Weights of a small GPT-style language model, trained from scratch on English Wikipedia.
Architecture: RMSNorm before each block, rotary positions, no biases in attention or MLP, untied embeddings, normalized queries and keys.
Each number is 500 + 25 x the weight over its row's rms, rounded and kept within 0 to 999. Layers, rows and columns count from 0. Numbers have three digits each. The size before them is the row's rms in percent of the matrix's.

# layer 7 MLP gate, 704x256, rms 0.0584, rows 533-551, columns 0-255
117:471545490479524481489495472516535496508493522484532504525485537470512488527493469525515506532493517532558510536499462464494494465457487496504474496542499483494513436526451472474518511457482527500441501508466521463493482519489495501481507508513482519470522516505501502463528486503479496505496493491497513456485522542520463468465523485500490517496509510507493463471493494509526511494473474518491489484445498474519517485478500540542510467504519501504501492489513463540507490520516475463504491526493478514521534497502521467531482513485519483495512475537516511488509475514475467506516493465528450498461483532491530447541478493441516604501477472514506476531493538487501448521471520501455489495504475480448465546505466509483523518534460500512493516551525476472490476536497531
099:503497504502503475528537473497442431528468507488524505508502533513526483493520511511516490488479500517493474500485493495524517486495507520549529487556469458495516483541457475546482503491522488480520477479512515560520486512535525490466564493500495502526539494466539478515451532488488437506485484479517503457484487504474499521483458484523512517535472536483489450474527514518467485490535473548497513527519469524498505484496504542467513494503500553442513480504518535485524508511486450479518517539495523481491491500549515484524543522552484507542539493531485525492477488545517520529509526525501496463491495531504516542525494493481495514470497508538515512517510469476495478534472479462530540463523527508494473530515485527501538493511483543485485522539530486468477499513493505
096:489511508531457543522496543525562494460516504524503507470531472548456495504486484469509495465501500509512467487469494495509480528518497490522436531487506534491470513490489508500479499531464531524519512504522479552517461547462535503502533483483479495481488514428512511491440521513465524469516501517515491510489517495487481531503507524509447518524503468514518488483501518522493563531512526512499489466461539477547485506499526473496464516506509446532496535478503449522473526505513516498512512505518512521504501484504512463515474474511531451544507493514489536524502530500462523516475511463498465527481491466473525558513496513527492525480497498472573509481479531545463501513486500516491488503472495484469512484528439481448491513489511510506490501479542523490509524533502478
103:478509521505517502507544480494487496515487515526455489510507517511504481502543499550433486499414501452553502501494462549468501488463478483465511554493495508518485494509471532477462513485510488494492531488505470503505475512542516503516486492459472553475426519488526486477479515485523480492460489526520518525476480495477479496506510510418510512481516533535516478504473473482461464496481489489535506489509513479504505475482534519518499497507491497493494518488480496522511478475477506504529478489475454523491471503540503474507495534530483557487500529532501492466519492540513469496485500451511471463512499530491548505520489509460535469479497491514495517473530504489435516490466489499567473498467514484463486510530489513471503486509449490522485578504504500495488502501522491
108:449503535516552491505528514490528461522478516494456486459502445514478500512520466475512445556479459514467497491483549533520455483491470526459477510533485528528511467507528484484517503481474491523516455481506472518508494530515514511518551536506496500488529485476548491523469490513455507480530498497544483499482519511482511487482479521525465541467506523471489517493494502529489476436526501534492551498455486490510506510494496468443528480490500474502476471450504503452482479499491498528492497487516468510526480522489513470522514516494432481513468518556447523483463500532450531511538524497510489489500480516521460561519514538465522524503522496525522473488499499512518464495484501485525494481510500497469499517485474505521505472523503494476470489508503500527484508519474550
083:536521510498456508507511501524459525498491492468464479518505545511537512488493509475530536543512495485474528465492477451518525520464527469446475503490492510507503503497457497540493484508495513524461525542497469509541523526464463461494534482467511505490511553527500502490493512486509523471504515500469499504490527435561548476514519476516479512498510518497489521505508453538503509452517528498478509484483500512515505522457522465518532536484499501471464537502494500530481530464506472510530476534481503529500511530442497461484503455519532484547484508508503504463497484505486525469527506481506491498494501501531510537495539496516454511536560476533476476494445502466493479537515479549516507510489444448504512544537548503497507468516500490479489536511508505502535524503503477
095:501476516550541523486501534500497486532514484495474471533485511508504488517499515511457514479511517557493496514506530493534531526505544449507512470516491498538496509492501537538502474533491555484541519502568489522520503462496501443489528504494518519487516502477483504550451466486466521522484547496507513513506514467494481476539515501488501496491489493478457505520468519519499514508486566488507521502535485523508530472505466479520485516512534500528527513538520491478461516529497499525513528475547473482489485496505520498484521493494550480555559511482526508515488531512453504478518499561522506501480473540459529481506500501541499504450523524498526497530456513447553461519513502471509500504550465519482505486521477524500529505535463451495547489475494524504482497477521512
099:450435513550495541481499487495531510485508492546511504475468524507531513484468503477445463519496489453484509491508520506463505523501458522467499484477485479477485514550517480513558472469490522473501470508490520486463507517507509508502496552503444516494485497483530508504426504506511523495504500493519493479492497482485515489484508541512508519527524505466527527496527510466474510444483506496501526501542454481483429496519484507489504512483508492488514447482488529472477535516504492468519502515518491537496546520537521496491531488462540492524485471503504543478494503449440493493534531537490487499485524518518543512519498488489496519477519456543543492499501515503554522472513494445494474436494516516492491469529495460494494508496486531497491520526543533505474528516482462
106:515517521477521525489492483521478477483485473480515498523533505467524518464470468524503528538536420512463519531525503511547471488483476514491483480469501528477500519479529465484473500502508467483498485512536502471555505522490552509507496470523501556515503495486511502525516460486532475472519506470483489474473472487496513486505503457489472524482459511551560541482503521526505498510467491494495513522491500495539537453485479497505480486460484487524549519481499511489496483543467501446526505514494509510512492506524514479514526484487466490525525489497503514456453519507532511468480490483499492453490518503502487466511517525484485535509431494472477443514514544510481503536456486511478503493469498459492457471481478508511505490479441511553507478415501489494486458517501494
105:551473460485543520507502527471477559479520491475527509434531496523513493542521500509480476506511495503506506485457504522492500479525486501471528433523501532457487460496485494476483527474520495522492503514514522507474490472483518507491571480480507532496519512529510531480529492519540495475526483492563542484514501479454482481516496520487515539511510465551462482488509499496476489512529511476500448502495540500548479487497490499497508440485482467485543501469464485482471516482499480455499528537492543495510511541499466498507479472510503477479554493516525486493476494504494536530496505501466462527467483500522469531479495529529494496449514534477488509512520467524468478477506515485522480494504491515512490527511510533483492568532500490520500484453466529518502513545446461
101:507503508471453482489509505507464531489530527471494481480517471514479526499517516519544475490502515476531466476478512469526475558491527511501529491512490517552467528498467482528469494484479501552514536505491487508512511504558479536465517527529539530485541493522485531494517443443493518507498568528499522453452517477464482494527483502497519508487502461518537529483548499450517472528506484477478540483473485509516533531471500478509488433511490490499500474504478492482492497480487475501497491534518510479476457470494506510498521474504486477522475472511504529535472538483549503496500434475520492525509467457501516494464533507489432494489547488493504499510487501507518479507507469514509489464524458508510520479502521471493524482525513538491479520534562466502544508495505488
127:480520556484497484493522481493490482522513508467501480492511521492453509482478486523481489487480465464511516517498470493504497504446583541543502462492478484504522494501520550497486503528473493483506504530482516484510482515546504454522473492481505499499479470499484492514518501502544511482445486440563505514492496490452516504516483440501472524528549476510514483531490533500560503479495496499504510546447462464477479489527484520519487466464506532514520510517516491551497464546523485470461515485530518501519504508505521478482513484434508473523479495506522448482468522493507487484518499471507466482516470492437482537467511540458485499478496486530499467491488509496536491547503457531462550466501515498483501498499474488479493471472522485491502456482531482487482508489498520
102:497531483471501499492513464519499479523496483501565493534501480485463511527477501544488467517510461475521463477457534529499499507501480456539543503506471508504500492497493531489473506519514531471493421498544491524549510567478490518537555496504518514462542444479540492478462529517491521515506555503517466502505488471493523493510513477483526516534541476483493515530512504477490509490505486479467517537505466511505531465527477506518526494502509503466470474503512517467501519496490516513572514493508473472495505523483527491529490492519487525498515497537535534495516500469523483475465462486504484469477456549462488496452492516532522468512483518509455501537498487480521493504482525498531494474527461456504515518494536490537511517535486474532502540482507458460498499520527461
094:485523449514522492478486495511536488487513497509514501458498493471502503517498445499515464538505507498479470459480529493499578473514517493484488497502515466491473515506485494495495505480481481508495511521497516490465485525514525491442488548521544502498521498472502458490494502489507447476494502473494487549513507534498472440528561486485490497539503493480468516466490497505463482548538496526535510547487495467485572556474480462530503504519522445487472517516531461510552528522470506488544469526481517526543492511517458474580476542483469536500481465481490482496475519510495488453488471479490490505476493524512488524522491505465495533449501490505503475501507481485531481493534531521514449488527504488523506522493502492525509530504539498525503491490470472489532515496527515
089:489474508470508557481458532452497527504494493454500498490500503509478513510521508510528523546522496479510442509547478491509500492505499495478487495495522507481497512481438489506490508464492478518524526513457485518526504533480474540488541566455513492441563486520501522495509511522506516489511494493497538491488527483508470481471525493480488525452486489520508454519489519514511483496554522479474486518467502466506476550501550512501506544461490496476488484497481526529552493478521484451500512471478507538467496573451516512526489528499533458501479493520521492500497564468500524466511487516497491471483478517487546486537525536506516484497485463498520470522495465502516476508492510519495532499481536509457491526550490483495509556464503517503475517570502486512495522490504482
091:461513505516486505488477558483509515523490505477504507485483539484475488501561471497486515528493564512519503540501503472506498541504507493456496527507506522438501470497518495506506499464518499488451456522506475496459478494512480473473510477472484500546514487527553560524532494501483474520492513467554502492505515520472546481481528464518471508511488505483514484526515514541507512460505484533457482483499523491518510487523501487527527531472528475515523482505507487508487532493529463523498495509479510517506539488526474476575495502490540495486481446538487537482485490482528526483543533539497479554491512467516501452480488493542515533510520527520469531486467483501511535519474510453523444496555484453515482548514484506498493463494547519499483501515523543498512486495522518
096:526478525487485517501519508485562486455492472535469528455485496500533502467487467510480487484515519464497469445515469502471499522510499481502518546471457520549533505488505516493469480502490460514496482534508463493483466485490512497504476505488513517509531496543455480483507490496528470528467499496513554517521514489477519507486567483459464515509502503483516469535467476509457503501503532482543467480453478483478474480504539497496511544535504486510509490555469502478523514511503502484541472478484546492484465479558493518522513483453523475540501508496460473509509530511549509469467516485453484469462490464494471519483516504526510492520500502489503527483480498516512538463513462533517483467523492516487446485532517530504491512480424502485494512483504441493516516455499497
096:506548506481467498477464494504480513472477454442519478479493518551472501538519515494516502526465479463504520509461499534497500524521509548530486534516459486494478495490491476500483486465493472539489513537514499457493504478475503521500513471525531522526521558527532498535501518498420503481496502484490482519480473485511518481524498452489481495508478536468485442466494538515501500505495500446528481487489497477506476510503502508539468506456521485456501529526513466519524511518440517503518482546474508535548506540523503491535519433490513487565469490530495501503494538525490472493464466527493552490498513513517481525490559485511476467485490493508493518535488493479489534513476436518513509491496489491505510516490456481532521486535541484490504490503477526472475538490496494
106:488515485497550468492532526531477513515504464484506551514478438532478543460515507494496488453469487535514505496483536510522495473484511520502484524531480476485515504491490523515526483525480484483496464507552514519521480530501482490505525484435484482507477538509498536480489536519464484497535502504500500481475531482489496519511526515531481471500481504443504479504548506515473485511517490509498526509511472481503505509565515475511499484432492526522505491539492463543497529454492525545493489506468466523477502486499509453530511511513507503504464490522533538491514451503555490491499514469465484485470495477485533514566485512526496512470493498507521485524481502503477516491500474475489449489457510526496466496529493496444486529517508442495457591483518489454514479493515469
# layer 7 MLP up, 704x256, rms 0.0583, rows 533-550, columns 0-255
130:517509562522500508544505492527516517514495507450494451485486466481524475475477502490519486522508466467530521510496534507416484475480491472512491498516509497465542537478483503461470508446530500528475493510501490513483507463502508472516473534494477543510470513498506533492534484510502473535490494462502506459538490475480492463490535499503461498508518512523476516506469511507508494521536520522525504512486526502519474493533518524492505510470454477502505524489475533504541506498477478494506481508445458558467508472471473498530453509525560469509512502515480527546527523529514540503482536486479478500540529479509462504508452504481484477512465498505524486486480438495490466523489480441479471501533511478523517468497469531496442495509489500472483494547529533456508492493536522
101:524474487473534528506529485510547444544440478525589508498539488514478525498507538498525466504494479485542480446477487472496525528505465512451512511497474497508514485502499525467482542479534467540532492479521499506469499560507503509494447503517486461507491467482476442483481467520503500476501543544482499536469475491514521526521477548482502516521510477508493463504511453469461538470494483492524485455501499491509525525492513469499504520532516505520494559526462511468523478516478478488496502462504456478479493455468491542467529476518465525475500486513494454472471489494496474525507504485523501497490482472529472517468486526508524499489473488497498493504477529504485517456484498512526493476507513505520498457476484491505490522532539532519491515485465553508521481485476491
100:488490523473499495490486550541483529536482491460482469503473477481487510498506478508534503476459533504510474545486490486519459537517540454511498487533515464522495467522489515501500503486519466521546489477565495518517511488507464518517511473505461531489489491487489461512519497525477537514499508529504470496488536514482505469496454530504504480501467516529535529484494473518519524461508470467454530527523524481516496479484466479497472483504476535513547478572522495491464517498501460479468464450516496533477482492481519459472471562497499536501509497514524490541532549471538552515498520531491540511509533503554511467481498493537462533475530492500501496483519474445501514510494462507486497518528490510489495506520475487535518534512468465499503534545526487473520501542493497
098:541475494475489523489492495485461498503494503464467521489477489515525479534455506484493520515478495489542498503529456536447461513503511538490485512547486509487439482541504501476525494480494468480519469485498473474469505484508534492559444496456489502511497494527543506542531534505502512546544489481531458507498485521485509476479495504498525490473494499461509508508506525497511492559481457479530488517472529488555526481490502481503521492518506541496502515520466518460478438479552535479527514509526506515532503474501459506512500477463471493512484532503503501536509510485510562525496528491487509506527495516516486487484528507464499477501480462497530517461476550482488440511455514501545492540488520525479505534518504509498478527490441519459481546499517477472476531533521475
108:507522447510529501499520497540491449482468536498478503487493531466550490519509509509519525481552504522542526511499514466505512512513491506515505514485429531482514480543469509534447549500486545487474520508531524479545488510510511480493483454512520479472455517497508496520442516558524513482476547487478530493450468476473541504455484431487485520498506507532457494462499499469496502472551532505509488499518513532486507507506492475514512513523496509530491473523516509499497483517514517459446519517517469521501516474523521498502499512477500571497564491477453481467484531538545479508485553538507495484489527509524506464528522515545475504510500506522513486509498472473493501481533461467491513525517482478492496461483505499493457495497485513478506484513500512539495490523519500
083:519539500477491516454503525504522524514485461507526503487527500452529506522496491498468503478518500477476440515537488527514497532486487475514481511490489536516465520521477490494485510532473492519529506469505499516453499502495506537486488526526508518513541507480427486490495484485490499523516550509529514549511478468442475527496501485525539462501475438520499521489467497513481437508498458445532499500518507490508478490510485508500481490549446512482480466493502527487496503493541533474469472455515509493468499535513541540516501509454472550485483491502482458568503493505516535512525469501509482505490527451471500484498451539511474470460491474467484519513513511487494507504500529466516488515509510463444488503536497481492496533511452538481498506488489461489452481453516488
092:473529500465518499527540481558488472508513502455532516545504507465475484512497494463511543498488475571506513525505487494495493493543497470522501466483501509482494512445528508529483477517512532506509551481479556481524494452475493493486522533464507478532512516490494477499491515506508529503480538496506475502513457488497472459532499497520484511494535480508497492512479494492509509509512458503508478489540488519523506478552455512541476488549497486522532461468487460492494525524498496463477471466520493506471490528476518494473432490485528514519535505439519488483474466487464495530503483504445505476480514563504515461520500516505479496479453508439504487522491509501462474511543497564554530470509471485488503504461513485545504505496505520524506487513504455528494526487495466
103:479522481520482492528522454468474482509483483462537516489451546509502526510482484447501508495492526536515575482543482513461467518481505521465433503523488516515499504497468552502509475524516478476498470561528513496477496513509482469483509493502477517500520520483522492500473505470492487471489466517517479481490541479495475454462468506501536530471536481513497534504502539526519506494494550487508483520468511532482551512477507503505466492537498509495506506483458483500466471489464506505464504522518505447507537526493539514524490490500523527520519518503524503497556503456502479492482492537489475531471473506511500544527486504485492545507500531524517531488480461514527481469532539465521487501515481513484519507511476455516484519506522540530499564471564524500533463462472504
103:508484494493467501528502532492479473486515454547525470512538487509486502516512521500478498511490516433465505525502458518478531470478537507538476504537487502493498495520485511490523477523534515486523483504529540510512489509540505501497512510470454506484456506460504501564518545496492487473505551469535495524427502493501492531510487469486489483488523516483487506496485506523559567548520492531504556489482515479464523481487487483465511503539500480476505508523494512555521498478485466461471549541535508459453469499485535448503491497487497478474537516528498504487485546506497492510532473470475510465502508496478542506501482500511525502489528480502484495457476488502549497513491498502487491542468542506510499515509474465526451496537530503544502489478514458551526523513473493
099:495492521506482497534507510481449495481511511522459505554459457509492484512471510520515537520496510491517506539481507502513513517497488510495518509537497491450493525539480476488507489518514445497517501496494534457502505477507501506477544537490442479491467500499449535502463490462510467531484579463510495497518543512500482519503525498499479508520438508519489521452457510500509527509462516509519517519509470452485520477449493518493498480497522510517472481516479476522533484520526486516505518480482532551490507498530525490533511474477504490532458489491505564505534493499502487486455497490476490500479507525465511492479532434457496454528490532505468533492491450492480530534461487458510461536503527452517503467512502535522521469474494510493511461473532545499487533484503537
098:498491480518524529525527549511475510480505495537550505501450522523544514485459485465470476494490545494481484465558521523510475487513534450490523529521499496502483462505476527484521467527470530476522512529531502501489528531468546551527535490500481541481484492538510490512530442483520517491567502520473537489479531503510520510490509503418544512513527508541507487479489493483521488510489502497461468524513487485464510440496468505514465458497481510507530483484438530490515521476505503464491490473524526466451486483530519495498512492513520490508481533486485505463517531513461458505523523506524491480523507501487510475480490560469484466515509507486526515495533508499515534494465488503523529486507488515454503481509499456462516487543498466464475526515489509494476503534503502
120:488503538496473486512492471470460512526519508485491477500499509528485515473513514513503531490499490486536496545471505517503501518425553508515497498526456475533504516539512499457462509495477462456473506514517514513483490515520473472507497499508536503519528487509495535487522511461537482498499525478521477520502506501449528486534501433472454518478519458509516464488488518471562565454508501519462522523475468459461487486548493540539504472462498534477514506497493519511497438535462503489503510504498489525513505523532502479501517535456505463522498513531525524515477514502492476473510490496522476481500477508494463495477508513440500520542480495505479451520492535466506483506492432515463556491525524508482463483516472501468459481478515497461482468466510489480485507482495500
104:502497482489526538475527498544510512514482484454500508486475473505441473483542467513508502499511538485522518510524547488514516533520549463519508510479491473508495466484489472506510541504492464538466469499491491498538487526521475507540542478484492486455486490512526473543464468475508463501486463446454506509481529461504497485506479533512530502497510498407523491479518502495533517498489499490470533549522494461499518486529520523476504456525449508507469459485491520525517477482476501524460487469469518508451521498522521450539506490472530506536511521502514505522537503502532535499509431497519484519469507546480492504518476502504508513496491480463525500520489491510513481463491523510455507529535468467503479470492474512535531444511510526509504502540544526492495526500512497
090:548489466520489502503526530521519503504488486494500508533506448510532507495525486525490516514516539532515472517502473530470505494471506463528536500469488509506508532499471490497493457507513528493516488481472497574505509511513500470464497570508504546505463482480457480489486484486501505493513508517546487525508487497482498509502514474521494527484496463466494510478549484474517485505503474440423480522487531520511480519480493531495459557469515480519529517466470526440486442500516479489501490489508489540497515487528479508516490553496505491567538507467510542510518459493528498508537474490441532525497518495510489488448473449496472527487516500458523511493505535476498515481466475479539501498484489498492520540510525526488451485496491480537529487548491530533506496466529481
090:487474514495552501516510515496537498492499489516539519515540513491544467481520508495481471502514511511513512498481534476506428517466513503473480499477529490453521511492509534496492503490497517488495491491546526510515537476461477569460486512509497528538503534485496501548533534480472508447509526506488495529483513460529501477503483523520491524507547443459492478477493475525503472457495524503516471531502496467495499539520486481445506492512511480497520493476522473537505491495503520474548493476476477468538505470546529500496490531479494522514501534504561476531509528501504484487529476526455501499454482461478512496520508459494527516524502509508530480559476532473535531503503486479534517529503510471494475491487491469534516502492541456513481571467519465486438522474520507
091:522493484523541503462496520515490513486458538515515473510530501492499486526440527515506486524478493502473521518520547460561461507483499509510516477482542499498479502522520473559522543493469553523506531449464491518479468479499497533496508556516512494484495489478467504507523477568544513470509530495455531438473504540507550487482479495500458496508487495471456519449497486492487514543471477492479503520505503531516538501502466501498512499519501508527516472481491469497510531534529541490524484493491491515473471501526516532533487497450474473512475473495491499522463487496511478501482443499475459493507478524473490507484521530503494492478501485471523488487546466493480445474520511539462496511482497499527490467495501501482535540565492529518506450492465486513486534489514500
095:470474478542517516532514506499491575509494482498520505499470500518499485517503481484501461486548495508466500496487477501456530559467485478490483498484483469472520464458491462509494501526490492542485494515544510491480512521489504485514531535475468501508516507508537463464476505524492475510537543493512473522526502511473508506526511502452495474483498482506519521486472487499494519500467522535513459495511513516483477505507468519461469444525482522470450489556480542502513508478493463488497542465492482452502523467489542502487495521457491480494507508467500528504488467506423497536504509544490472516512495501471512484495536510482485507481530478478498500474562524513499536494520546459506510483511501509491585498471473503472468525471512548484516530509487539554508554516476482
106:509478488478478502458540477466484440497471485538519484488497490512511539512478502475479508494501484504524502537487557466470527484483490489555451501515508471514507504501554484485484528497549500492477510502543492520483508492503544480505481451496553512525493475471526489512509522440521500479498489482487454467496510483468465512482516459476479478511481519515506444522491508476524507551500552481521504516474506485433535490497523537517504496487519503509524493504499486521496484451503482497521511492515523529459517508513456475559447511536439499486521550444491469517487507545503486470484510479518501501515464516495526514498464533520500479530527495511525519495517465458506500508503472515532473485536531512477469513556518508519459516526498481482509553513479516528484498536497531
# layer 7 MLP down (transposed), 704x256, rms 0.0582, rows 533-550, columns 0-255
129:531481560520497521531516481522480479519520498482473478505498462491515513463499479442468504470476451489521508492542506547457510513546512455509547518477471529514544569460528503503470502525485527485530500507566478502525534482467504511512488498526524498465553517479475520533498527490509514498497473464469473527504518495476521496517507509510503520494526477525529490583546516493488502510528514523490473479540465505517485510502484487497487504518456484502527484471470501465461510514501517506519501490474499503494510517495464513471498510479470499555510539512464445527480494494489503475497488521514561481508486503480452497488530510513500468525495518528469525463509506523482517479503502506521468497476522495490496447500535489511474483457502467503548511464496552502496555473499459
096:516479470543495506471483486510475498466484500537466496478467473486477487478487513507525487476508520494538526521480517509487522504518513507456495508477528527502500511506489522504481508477539518517524489506478569512519499513528521468501483417485487518462479519477518512535497503516489494522492491546541505485491509462474509475497550519500511510551538493476493494452489482530521490470538530527520472517460518485533454504534453516499514427497569426505481511484528493531436495498463498483491477533532475494514496501517475527487462501465525541535492475491459506523480549497519501533518486511469486533480476526533519480509488529499511503514531500501508548491476493509525485507520529460532520477515498469437484468488510528514499527451489501500517505469488509500543506486473488
098:508493484501518522425497462517472475524481521485497498502479552493504475521511510515475476530490476483528523510503481480506498522500475521523507442505499486511502512501486492517543476524491471512501500515511529494491484464518479486505510502513524516484531522512457476493512496490518492471514490467432528470486504519514527514480517537475570517544519523529502499503493533474512467509491514568474547486482537508453497502452476519518506507507486498440480483529534546501506488474479484494506474539520531503540496474494488507483495495465564493495480480451474498497473521567513496515517485515509478470517526504476517479494505523469545509487484442525506523458542481500506483462530497499535486528488488482547467475517536536527483471456528559479549475502522491473524509531521531
115:527488459503494495509494519521493474510503515506513521481501502499478507506533530477519497500481552454482490504519493509480532490478481506541521530443476478499534519523506529530522450497526469500524496508536478472459490509526469446550505499486517467508491478526550516457516511505532523557494471513533458521515505485477505491525518515504501486491494500484495506495472530498525514508486461471510506489528505542505468482504494450506429504485531474502502450511499502475542504499518458490481520458509440504511520490485485543483494486475485537524532497415495485451509569501482481518517496481561510527449507506493506490475488513523470492485478537499530542505501504504542486483492547499525491456506527483481511520510511504467494527509445469453445474532502497526493495502501521
104:490513486523481468472460496504493467500472487520532522478514524465495510512476504479479532523498544488510493529476479534552526482562439513519492455459449498477484462510464506501455544495517471480512483450486469506524463470543507511537487475528556544507495496489522480499504540469513496490502488473469494506493478411460475491485512487470481476520489506513467505489487537504453520517469489513494496502487502540461494531520506464469548499543520490515492529528499525499507479487493465508501455517464484490505528559497501548500553479478472501498503526493518566475467495513531521505498508517487523486460517470519525485488495519539513527503489495503488534496520491496508504500504484473516472500499501490530466497510534475521490487522486516475528425501467491481457507491506475
100:479496512483504520506463472536515499499470515535490486504521511540481500499505492504488498489518504494528506489500486488510457497501508527489541486491494469509491484487517472560492550482511487485504468540476500480532493495498452508462490507477495547520547517514480508530487529510504534481494492508485479486496469555282508484499510502484472507538516472469533512504466510534464483536473509491488477525464533489514519479484501511488504508469532464478495500469508510498473498502510516499497512510490510514508524522492532480510483518537513508486493480565487480495478478501488483507493511487501509492512555507492494510497503490529494532505477527537511508475489483481489508484489464492514474490540508509537504504487523510475475483485522488477504531488529521501481515506521544
093:465513501521453533501497501488505554513506539529559510497520519459523538460478473496481497535453543450455463503480518516490476479497491525466498512512494523471558478480531439474501488523508441526499523524492463492476463556509482501515511500507475465510474473490504505473559512520546483520511482493515519502518501492540461496508546486457480471464462534497497492536475506497520496463497523509522464496556497526490461515486518510486524501465529519497462479501496514546525468487515495482525486508504513513512516518468486495484531483499494460470505465464513463462535503468527512498517528475491488511477535475528499529478518513495477482533495495481485460504486542499497481523486451526511481481496471538531490537482515486527517470453546508529504514513494485465519465494477519
092:530502504499516527492491423515496511494445437514502514510500483482501517490517490501517481537509498504423468464508485479504481483467516484495493573471473510525533476486478529534508535503504504505480491468511548448495503536534514507479503485521502501509507490525507502515460529531480480464452531555490539511491476510487501496544470513445543490519501499494510490491561517522496490482483493483491488538530511486492490503509534503498496521503482536549503479554514540520478524529468548521568504545482506503472500474499500510481508532519517533501501484514515600510475461501498465519484494509465521523520517474538502454521504482506506480485526503501507497505506534504469485492465504518516514529520451486515504493495497515514463483437474493502521506536496499491499471489468507
103:525515512503487479486514520506519460479556529540511470525542502519435540505542545466519480506506531498528531487473526491537507490483494469545471467494509519522531526475499520512469551515471479542488513543485497502536492472523508506506492499512506496483481486473474488522522496543483527513511461512504437477478497498422494508494498504522481475474505463479479497456536501483492517505508482490536489528518515517503471528523516477474497472505505522458502499502479491461506511499469508510507500474508457495481508528549490503476475506513474467441556508523502462512479484517507507540520493499497481484509485501509547549518484421502491522544491494491505473472513494452517583461510491512498508526520453465498532530516491479516515535500502479479504511539499486522534527522474471
108:475500528517454480482446536459495489469545462531498514519548492517494502441484523514497583504491489488492484501486509515490469513494502476488467518487497539525477507477505541527537491518513492462559495471487484502455475496515538522524484482484496540480453483453479498540474464506513476529510492496504528509491492468477489507475473465466498484515507508494496515523482525513505492492467499497485528466479504464495492539508500516524498560492454511493452465513538450532515498500518527508441483488504516501490471492475490516447482469486527475542471469484475549514450458535470532496487516497494502511504541543479473561463508472492506506535494514513499487519519480476495475530514485456493492521482530474487489451506491504473505489504495483498515468469481467462515515530536506
091:529529505512504521457574508485503525477523499514527514476520509507505493527490505507490530483542525535501480534473469523462537499496491528450505513532531499504505525469508516458506518505471470476474468527509518517524502482493547471495534485479443513505503493540486458533486508484508461535500429479490466502531516479552527489505487517503522448456508484515521517478553489533544501538493467538526475499513493487499476510510530503457453529512482514551484478516506500564499498506520445492537493491506494542497502517516530507527524532541473521484550501482488484461508475515505507499512551513494475494478521474502509472537518507507468501525453485464486459509458470458494517488514499529489501498485496471526514493507466530526475519495479521522502521501435497510494487464501478
111:523480469506544504514488488528522504496499498484481502489506481491490470518528460505519537519509528517505489471497503532463474516505435481479524515504515506489525490508488479484513496499503494534547494498517445484485519486473544514514524480463479510545547517494531500509463495511476506500512502535441477472480477509573498475463523532514500508488466482494477512529478475507450513524502514506523467443542497526522510467453514479487544540493493437503485527507513502507492532471463493522549479516500458497492483495515461527444477511540461513480496492489512590497485505503458517523498514515491517530468507537557513527516507491558516488496488497488522529497471497505488490496487532494543432503471485520516482496488512513523478533539455506528491521511467536490494497468531512
107:476479548559477462483481565505491500489471541524529501531492513469505499513492478483451508516494485475509527482499500526485470512479505463507519510538550529521491512503479523509517508501513468527448508487452464489454496473494499525477486481474459498530496476455496465506496504503503488529469468499507490445481517545518488511497480500472505529485478512486519489504484491535507489518498464522511569484525519468515504484475544504497531516473471538467506540494525468532487476483482478503481487530467514427513551540495542489489550526494495543511464496531479510478523476483486486511514445443476506527473528468525492466463495455506501491502471540484472512511547524493528492494556511514469498522497538448469526478500475495475506480479505491494510521508494491524498493534490501
094:465488515521524493495484532544474485488468486481509501490491511464493500504544489487450538524501507493546509505508494489505463538483512529504507507497511513489533459520455478460521464520561499552510532444494501555504470489483536477541522491462484499518488555491501511479501495443484530462517521474514539479473495481482542510505508516549512466494509482497490556529519477488533452476449509496519482453510509500477483533508521527504520460514491496506537486529500521528455479475557477506494505483503528496498465556500559543500445508495493499458487473457473504535533495518511509540496499506490470522517500530484501476505519508490492476481531517460473536532466512516484482518485474524479491523499510516493523521511507469506514501483516512469519503560523493564482493498508499
084:501446492488487484463511469500525493482480554479478447519512482489537505522480506479495498493502507472516510524526496474515466497537487487515468526495501554495491566506498486460513513465502530523502488497519524500492475491477475491474479469506487513434494481505467541505532474443505494520518469478503523487554499539462483482517523508483512514456559494509552536517511501486505480463502474529503502494499520498487514487500478513459479534466506488543471505489485514477509501479550509488482479517484426501486519522448532489479460517505514482516509521528466475538494487492489491502506509493499475501516495503460483516487459500450487484520491513485514498482433500516544492495491487485565518464474544511517545513530504489499451466483465500480457500528434476470485482457514528
091:533494516493466475475509467527509516477497506558520500504441485494470534515510457524496504464577507522471485498531454533491484533512488522486538484485434504504482534454543529505494464468530513533505484487511467493522473482463478483483492486488468516482515505493457444452507474454483518500488490511491482511516478505480474542491500461523496510499519500534486490527465506469470499514487543476528516515497525462497445483466480497485509490486513479507440540471460496512519478500510474502462512513517471492532506468538516506488492512517473469557519495473489462506528487548526496483536479489511486492507540512480471506458481510440490486460492528518488499499501533487506547494470506531517515494480526478517518478517494541519425494521493528517526519516473500526496497499534508
103:495527487516491531507532462528462501502554505507479501486472477468488476497495474509492478516465498484459509494547513542508542529523466514468511505524473500440458523513444522521517478509466499510484489506503538493468517507514501498515510525466499503516477532492533544498492530471537460490545535487468528517490465464481540503498471491496515536507531499529504520444498506481481470499481489479470499503499529510494496474508514502476501503506544489508510517510497541479507502503497488484507518487539524518499510476514517505506486499481475507483491478459521610496498482527510552447496480518521486464495446535485452474500509521499470498501498445501505566503516475459555487494482488488510535495492497495473528485517511475499578532480494531489543501505465522507440518491490501
103:500532531478501522466503510540509547490493478495493520542507501500486478521518466540463509497497513493539494495512498494549476507464476537505501529528482512488467486515533494465531459516526462501501505455492470471507466516511509477488496498519481502542548534513496483471497513500448500504506520507491532468539514510406485479517530513513477452460476474517498469529500513519480445478501469472494464497530498519491485478469516489464469509482476460535484507500510488487485489514486500485463502518525484501484502469518532485536527472495491506496487476452468473517525507471439498451487473462463535497499507477493451497494550486483531464503497511500507491530484516473460469501497451523515432521455516540546530459488493484470480467499529473526466507508495500492541488482472490